Weights of a small transformer language model: a variant of Muon for these matrices.
Each number is 128 + 24 x the weight over its row's rms, rounded and kept within 0 to 255. Layers, rows and columns count from 0. Numbers have three digits each. The size before them is the row's rms in percent of the matrix's.

# layer 5 attention value, 256x256, rms 0.107, rows 206-231, columns 0-127
098:178155127118127126088122132108101164118103098127141174139107102179088147164132180129136120102132113112162150116107126121122158149154130131113141139132130122140131155148125118098115135133143161193106127123138108101143100132151118120120105117126110139109082110124111150095172116129119141141074062094107131092128117130142115111170150083131112142145141074122124132135108115139130120170153
094:169153071135111108139110074120110148081113134135144138143163142120129120151123105129113133122149124122119123153143144148121107129108120154141144164129155132149097140130140108109149117136164129129142113156095123127105107093145157126153190126131144110131101142128100124143113158133143111139144179121147104094145127100167094171116165127149126099118147110119147159099133079144158116096163
099:156153097109132165161169103070093139127116134092151146120137076125097111159145146136119137135122142063104162146115130127113137151114123131123119152079143179123109113120167108135139109150167165100165162088110144131146138136117127126110087111101120099134179122161116129154169142117144087101168123154108134103128128101184138150155155151138150134134106124115123172155126130153134133163155
098:150160122143152141165133121177139111128124129114097100102133174175067156167134084131156116143163142121146124151090145141076117115117132104100110103127132126145065127154119128143093101129125154153115110146091145146149136142118152141113099135122093111108134177116131112146129153152124137103142114115094111152137073092114125128104136180146142121077136146136170118106138089118152103133164
095:159110146160148119106144064136101074168131092112145121112135134134115157108197129126093136141131147117113077138134151135143127164157131154108083158126098126122096142115156084151153074161126113121131112157142138107160129121125120124084152111152155135162149139110117138147140100128107189127124115067177122121116137125099147145143139121111108152139114134119143097113143130094104110122134
105:165146162157104132061132146129143135116128170152159129154105061139132116121135112152106114175130156083100113140064119112092136122133083159132115101086101126123120130106135119132119138120132149151128132108155085128102148157122143125178116150101140066140122111119166132076135167124116089101107171147135113122098126074122082112134078094126148136108131123159130136142118154082128148125101
094:128094171082177176159109132101088108130131153142135108139096116070124135092142142162101110123163113148159122129122110116137116150144145151105146111135089140142162110116138078144158149116160138142117139112134126141106129166102155090125146118147134137146123150145163145140126121129143077128119141119126141095117158163127123142158109131143149134137063153125117139123162131117163199115146
086:126105124120093130113118167146126131114100150149098151149123148138155116177136116150176119094107121139077166134112118157102147114133148130141140123117116154156138121139091131121118136152164105122145100144108139160077089121163121165151122101140140148130153113130132110120113150102170119093073118137130119113110113146146116178104114117154119132120165168087130160107129148144097116126125
081:137132151104168109120155152113081138135109110101129105144157133142103150082108141168099147109123107171124111131108157105110143142119112147145102131137123110142106115110151102111102147138108115064123179123145137139133171180144147144093117166117134059128122141133155128119086129127154143145097164130138116144104149109142141097143143127080126106110121157087157132134109145147130094137123
102:076151142101141125168136137070102134112100114113113122133111113122140133141133136113119101157101119120174144126160105126113139071115113157122108166161124085131136127129063118176126164149135117127093111115151162142155130123165148131120159155149106111173118118111164124152134170164123124126093149153105152128162160097150135122121117091098152106159117095168063130109114137158121146138135
097:078146149186115126110148130158159145152135149155123100180153170131124118125151145131150159096127144115105126149115207103107155122135147147115100081125125126140163140114132085135153157098136133181137146096147125114108103146159137103116102120141180141085148151149096106148144161099091135169111154096128147107151096109171115127109106124095067119101116142086147122127114153159142137130144
093:125172142139100108134148151151158125140128120163156099119168122125112147083089100160150103111123128129118110111168149139171135094090143130143138074103164151155153125105142152136113164113110158110170144131185140132099121124152113121139140123130155089167156115118160132179147134151110104121163120118144128120121113123135129117134098119141142137153148088159147123095121125148160122143146
099:094104100150147097115116133127094119104144160141111128137170113119160133128139133125140103128123130138140146123159116148112109128110117187091106151177099126151086147112131135162117095172127087099111126179129159149130178141121166157116161169147142111154130114112132133145120135141133148122114103103137143090132080135126125156133139133109150138078204170152122171096110125141096146130099
105:133119133162133111095096121082110122099114136089142116118133150085121130141122145122137161153146112120110153159145099102114119137128139122131132087075135103105103094087126106105140161116130133119090109122084110116079130151167149099134104104138162118122098123128165154096110133159137129171105181078137130141132132124127104145118149150094144140081151115086114097095157113115147157122164
102:149110098122143133108075130143139149151137128129139130098127160121151151163133105151096113050125095137114102114096161141132192173093122161124133096116099157145128123141102158119175130155147138136177139175140107139135101124131127115158128107142184127159129121169105154170122114112114121095144091161118105114166120139156153127148158160166122121151150129115151129149158118139141164141110
101:108149147106076113071159103147108124093101119107089132155101128137159109122135144148136128113106150105112162141148125080136109109117148147132098147118143122131113107134120106098089127088136188120089103130108103139160172146132132152138122145123120132149186177132143137114140162124084112163134120140113108149162096132085150155117149151108104151136098107104183138165142051112190113087119
099:148134145146141118133171099110150135118140149135115138159158131141104136128100112086168135140126169093116123120085167107093121142134122133119154175121133147121118105126123136089077127179149153160131135144112109168090136107138167089158132128122128145106114140082092136131144131121128108098203130134092128143155112141121105120140091161146159141109136075151099124117120127130179161103100
116:139163148125117096103135157137103151133101099155091088152174160135164095160158143143142105102124146118123141145120118125126134092153139152106140106126150087175156140124090141113118105109169131096146101091136106166126111135167131114085099120100192109149124068125135098170113086114125159154098162137133103116123115129164108143136128129124133119139126139091129133128170147122130135096137
094:121147098097120150114124170123124139114119129151144122150153103120145146142112132113115106141136076170132091144159101165106146122084147080132145157147095153130120122079146127173126161108142115086159156121142137118131105109095087144150129152147126110086124088110130134165115113059182134119094110159149140151133124132136147121134118133119152137141121157160151132150122131167107134126069
101:113080119125106110071111165113139094161084162162128146131111149074104130102129134111149126152099101152111108159084080061113128144165157151130137136126103105118141071144108152171129114122151134128135117104143119131146114171142117153143112141171137138134145165140133125155129102107121108143123081130147113109118157107162140114128112130105128107142134151135133119114123165144148116144124
086:126118103116082115168129118107099149120141132139116162146124165135141148153138137128110142148090145098129129123115095140144091104110132116130135132105113145141141079120140118141128166162125108107109114093148136154132119126131165103155116147115105112101120147137203132131136145120162138158113152111159134190125139106124123158114086129085097104125103097106125115145135144114172117176105
097:154132151096119125143117136119104169134137121124095121143118169137133109130133108173089104120141174151129140127136139136137147127131131091122116110118180095146137094121105139126108103130134155131129122161147092164090144176146114121136114131141135120118132137140133144132122125157124178149139085112138120121112095142107134153144142160146150113158120154158148090102138096172127128111107
088:125156125109184144112105140119126147137085083125139113117146137118146125112086102123124118130139094161122129107117160112120115146110148137102129163129130134138124181142116122116112137122109147118126085108120114133081097098147158127163178148107146121115114148127123137118144147136170084164171099161112124100105134139135157114111158094128080105104109085113110089063116150130144123149136
096:129126126136126131110119112138150101125134134110113166127083127098183107127100124121147129121135172134097127123126110177117176134069139084160130080116154139130110131137074153154087133128094126136122123152133164133158142124138153106133135092119153140149130121111132168126143106132122107085155134134118128136105087157134082130083107131133101136163128148176156153168110079112159120088131
090:107144119090114089164123066122130088110067121128121112133091116160121128083117105136141119137120121138117141140105104104123127103134156136081142117164145118139140105132138170100140112127107163131137149106167124105138113172114108146124118134133133132152122156160123119175120152119147137146113090135105107097127136111124123149136108117120122129152161107125096144104112114104155128092114
096:132158108133135104100144164123096132108112139144100116127108085131122146143126138169145164131153131182149149159153115139125118137120062137097151197133131093170134148125109145130133130127099108135136117157117118104129148138139141145121147128102109118143151159137110097119106146138122119130128142112102162106116103124115121090152162155092096125108187119200158136142117156144086104111108
# layer 5 attention output (transposed), 256x256, rms 0.151, rows 206-230, columns 0-127
092:142135136097132144115117137104100119181110129085104136080109141157160132115116172121115095123136128114134115123138131097135129121106137118153155152157118098145139138108141080122147135106109124203122156105169153134135086127153096128127106137125111122109108124114149140120118075134133140134097127164112168149111116106132157110151115117147081140129162118117122105104136149101092158147218
088:117114113131101147107098131132131098156139121127094134166143139112144133118098144078141133075166145159062156132166131153101125113148097185128106093149143172145130128140150144130099142103051183083101152154156177171094111137116135119148124125138165116119097131111114110158128080117131123156094109123151128139124134104144129169104141125165148128101160127148157151160117128085158124123182
089:136164115166099149118121104109128133092145124096123116107141120150112171153133135133112098102158141137157135153095097091150125101064110097116143165107100134146093167118130133141128170122130155143131124127123090141116120148117107079127125090105131110106111145105098137077140111109145116113156129145096123139125117105133140125104137112118137086129113173155116131126178132161129136142123
095:096117117140117149133152129147138116105097133167120129091126161090143130136145100125142137083136179101146122173088188128097152175070168145113142086193118134126140073149140149146102137130102128103131060139104120153120161109081121139107137110138146167102154161148134130114088127122119127119143108147160120157126131093131085156127108129131119131133118131114159116137129165133145107147179
090:116114189137134135142119135132124124138136088143147119158099143149067164100107100133118181154106153097150108161172175158170110161108146137128112147164072140143092093118144132107139112089136129153118136113101104179141162147088128129156133108122130123144173101144105135139146161120095144093142170105132126103090164171132104116152152110130096147138105105174111129126120079112181135115111
094:102127095184129122125093078111108107101151118123139097140118083102116129139094138110132131171131146099122134116107118121123129166111100114138146131077131117162167142149093133143146103139119136147139127086123160132159118091136115116157139157146140127114128123159157165157148139140138101133127160081119090097156131095184088140122143113087125110170123143127198133105139116100150089115124
090:135099145152165175102141150114123136101107166145103091166134109157149138136163075131157131150134103131149133100043117162114118121112108154146113125124129118120114153121127124135131147111108146159124165140187166125120118159153138094112179111160153105152134135130168172168069144087142112122145132097144103159129169116128112168118105093124111103091095142124096168101125134116110178126101
084:108148140118087102107047127155101125114133112133102157158155142119066115151082095128087133134100102104127157120122098124146094114137106162130122115124070119113134130105128166162112144173139145152121118133115167143121091143110139117163118156159125126112067153116128145136116106167110127143099130164110118127090095148125152111088127105147173097118123153100147140119153125122139135163143
082:116111111154087072103161135099138112078112126104092129141137071156078144121143175129114119131163122150100128182184132094129129115123080119123148150143201151110113154144155152134165116121128114197166127085133123131158134143122111127137138135136125125115129093109100139111118115145156128137126112079124180131133131118133139148149124110123089143112153131134097152153117120142111133137143
088:158118154176178175106138174128131124116059155118145132119101124135144104132134129125156129097112123103131189138141135174148135068139085116142106104126162117136112145148116071136115187136160107185079123148170136107093138169139110089123121177127141108163088116130135131125126156126145130122064151073119140149105133103149111126152110158102117157161139155106137154138127148132126132154111
083:178163155125127126144118116164146143201141156110152151155146129111175093134126118147096129125109081088087123150104137132134148102124147144120084133100096101108131109109120152137146153117080134163139146114114121140109087145106136108141103178123156115087135112120136122137117119114149120092103127097117106104166084133127105133169104111130170144141162145114135114153112112163183135123084
091:119146125105146089151116123127152110165140134174138121107074107129147157156150101129076121133110114119101115086126143126125107103133166144127175098108123131144146070128116107131116122130134129079146146132137142129123097140120125142168110095134173174120193117100114142122169136108145131146114182090098126146122140149137143132102096121132160156115143114142131118132105063129138119137166
096:138105102152111100149122168114155112124140130129146125088107124107103124154137098160152139128123100109137117144160103136125160140099121113152150125157177112152097092133136115125179150150112059106138120116145087097104125174135142106090125148141144129128154129114128197103117144172116133149148117138119141110151173148177151139144154110107153154108161166124165157108149143137131128142108
090:111128146134117110126114149099104129131164127074096117103132166118129089128095114123116101110100097108113123153094094120087111116150157151097127126117149136112108154121091118140121118139147122123096099136101112091135143123145139142132096164110115121130144173110147131108084114126096133123137116117120091090137155128160166115165146132117119116133139083137068139118087154104118152143166
099:164124122136138111134107115145140129152137119123120116119128126083144078143129117165171092139143081152098103107083143093132137152133131159124157133150073143161097100142109140141188125130129135139191163092098111144136102116105148157150106132165145113168084117108099146127130140103131170131129090198131135143109164127129087074163130155146180116124143104111152166136171148167121129090137
093:115152126124120146127142132118117135095114104097120137122120157122160101171140133120110169147139127102113154110153127118135101135192145143078058080134137135088099100153149108135127129135120123139111108118115144144121126133151152087121098121095120096150137147135178135078103162143115144140182109111136105143137112099043155144137131140126111157126138098135198141144131097106147114096133
086:112127117132113183169163123124165123128132147147100135139113137154145133087103151121164133120133159099122085122126118123125086101129117098192188144100162136118101143145132145135145093094118117086154116127089157110164116128152126132113108151145120129125095119116119076145110131116143148150148153107163085166097131127175077121118125134118112124096174125183120072103113129172136129141112
095:120137135165163141117095129098101132157106136142107139166189149095108149174089152175137116118131123151119116138108141142136116097131091127138115138137135108148128137120121083066124105115150129147141135103117120147142108142151105108123110095191144134121131117095112111186160074144122107082110128120181107168107132104146122096176161082128096157144127130144100138106107084131125157098110
087:129136146131099122136144128134097162137145105124112111143124120129136104132172167125141112125127137151114101159119123129139129115082148094129130154066077198154136122111139116133133153147173142110173128151125149118071120105112143120130144126120130168069134103138110111158167130111183114124110075170154098137111105140127174098126104140112137139131118168129183173083111148100105165169108
088:079144106099139113144090108084120160106125165163127119156108159136161144124130125160099099132147102174134089127164105150133159143140112107137190114172104120127129135079124104135189134116121151118144158098121113115149126123091153171142132121141114168093151114131152139140127126096104122135138154128132114108108087141142106116182172129195093119149133194074196137135099153137149162148142
088:107095119135181165132148149126123146115088153128098123086129179133154136148136182133113166164087139132109150125121086143170101156099119164137166136180127130109124103151151068124107140133118147116138138102148123154133128106129148130123158177175117138106144162142117098134191118146126123116109122087132141143107116140111158114130132094155128120139110118093093151152134120146136139149099
087:154125161089132130110140115153087119127112121099099111132135174126144122150092127132103134074107112118153149122107170129137140160117104087155137130103101136097149139177126128097118103154093156106197118157103149110129079137132123133147161130150127136123123127160088124090128158181131173108117115135159103127129079134136123089103166130147133169114150076156129078136107115134137139137113
090:082153135153146114119121132146123154155115074159128129127134102093172188111127109127120150102166137123136102085080128121142078122171116125065153148136122141137119123104143152121106105101137130131138146137130103106097115135108112110140108117084094093092141150085119133133188157094156163181103096136142093163143092142133139119141103136131100111148116145142141126143167126132106133143109
090:142109121132095154109113160104108112117144146119095116130134146109156126124130104104178108146126125166131122148084113165140141149129138074164151099141116129112082086202092140112118119172143094144138175160133122132105160140150114138137175132133167132120110129126162083144083113092118140137121160075123098125117159099092145157105114097137120108105152086126140097136144094115104117149129
088:098145147112116133115133162111140118127152101127155122136171122147119127090138140135128116109148091131102135080102186172145153161181131118103134114126145137128101156107148120125126069137161130131110092128140144174140123129122109097156125115069194140129137149106158175163141146120132178114121088121110104124165124104165139129134149156127111167136132103097141110085169133170118143102150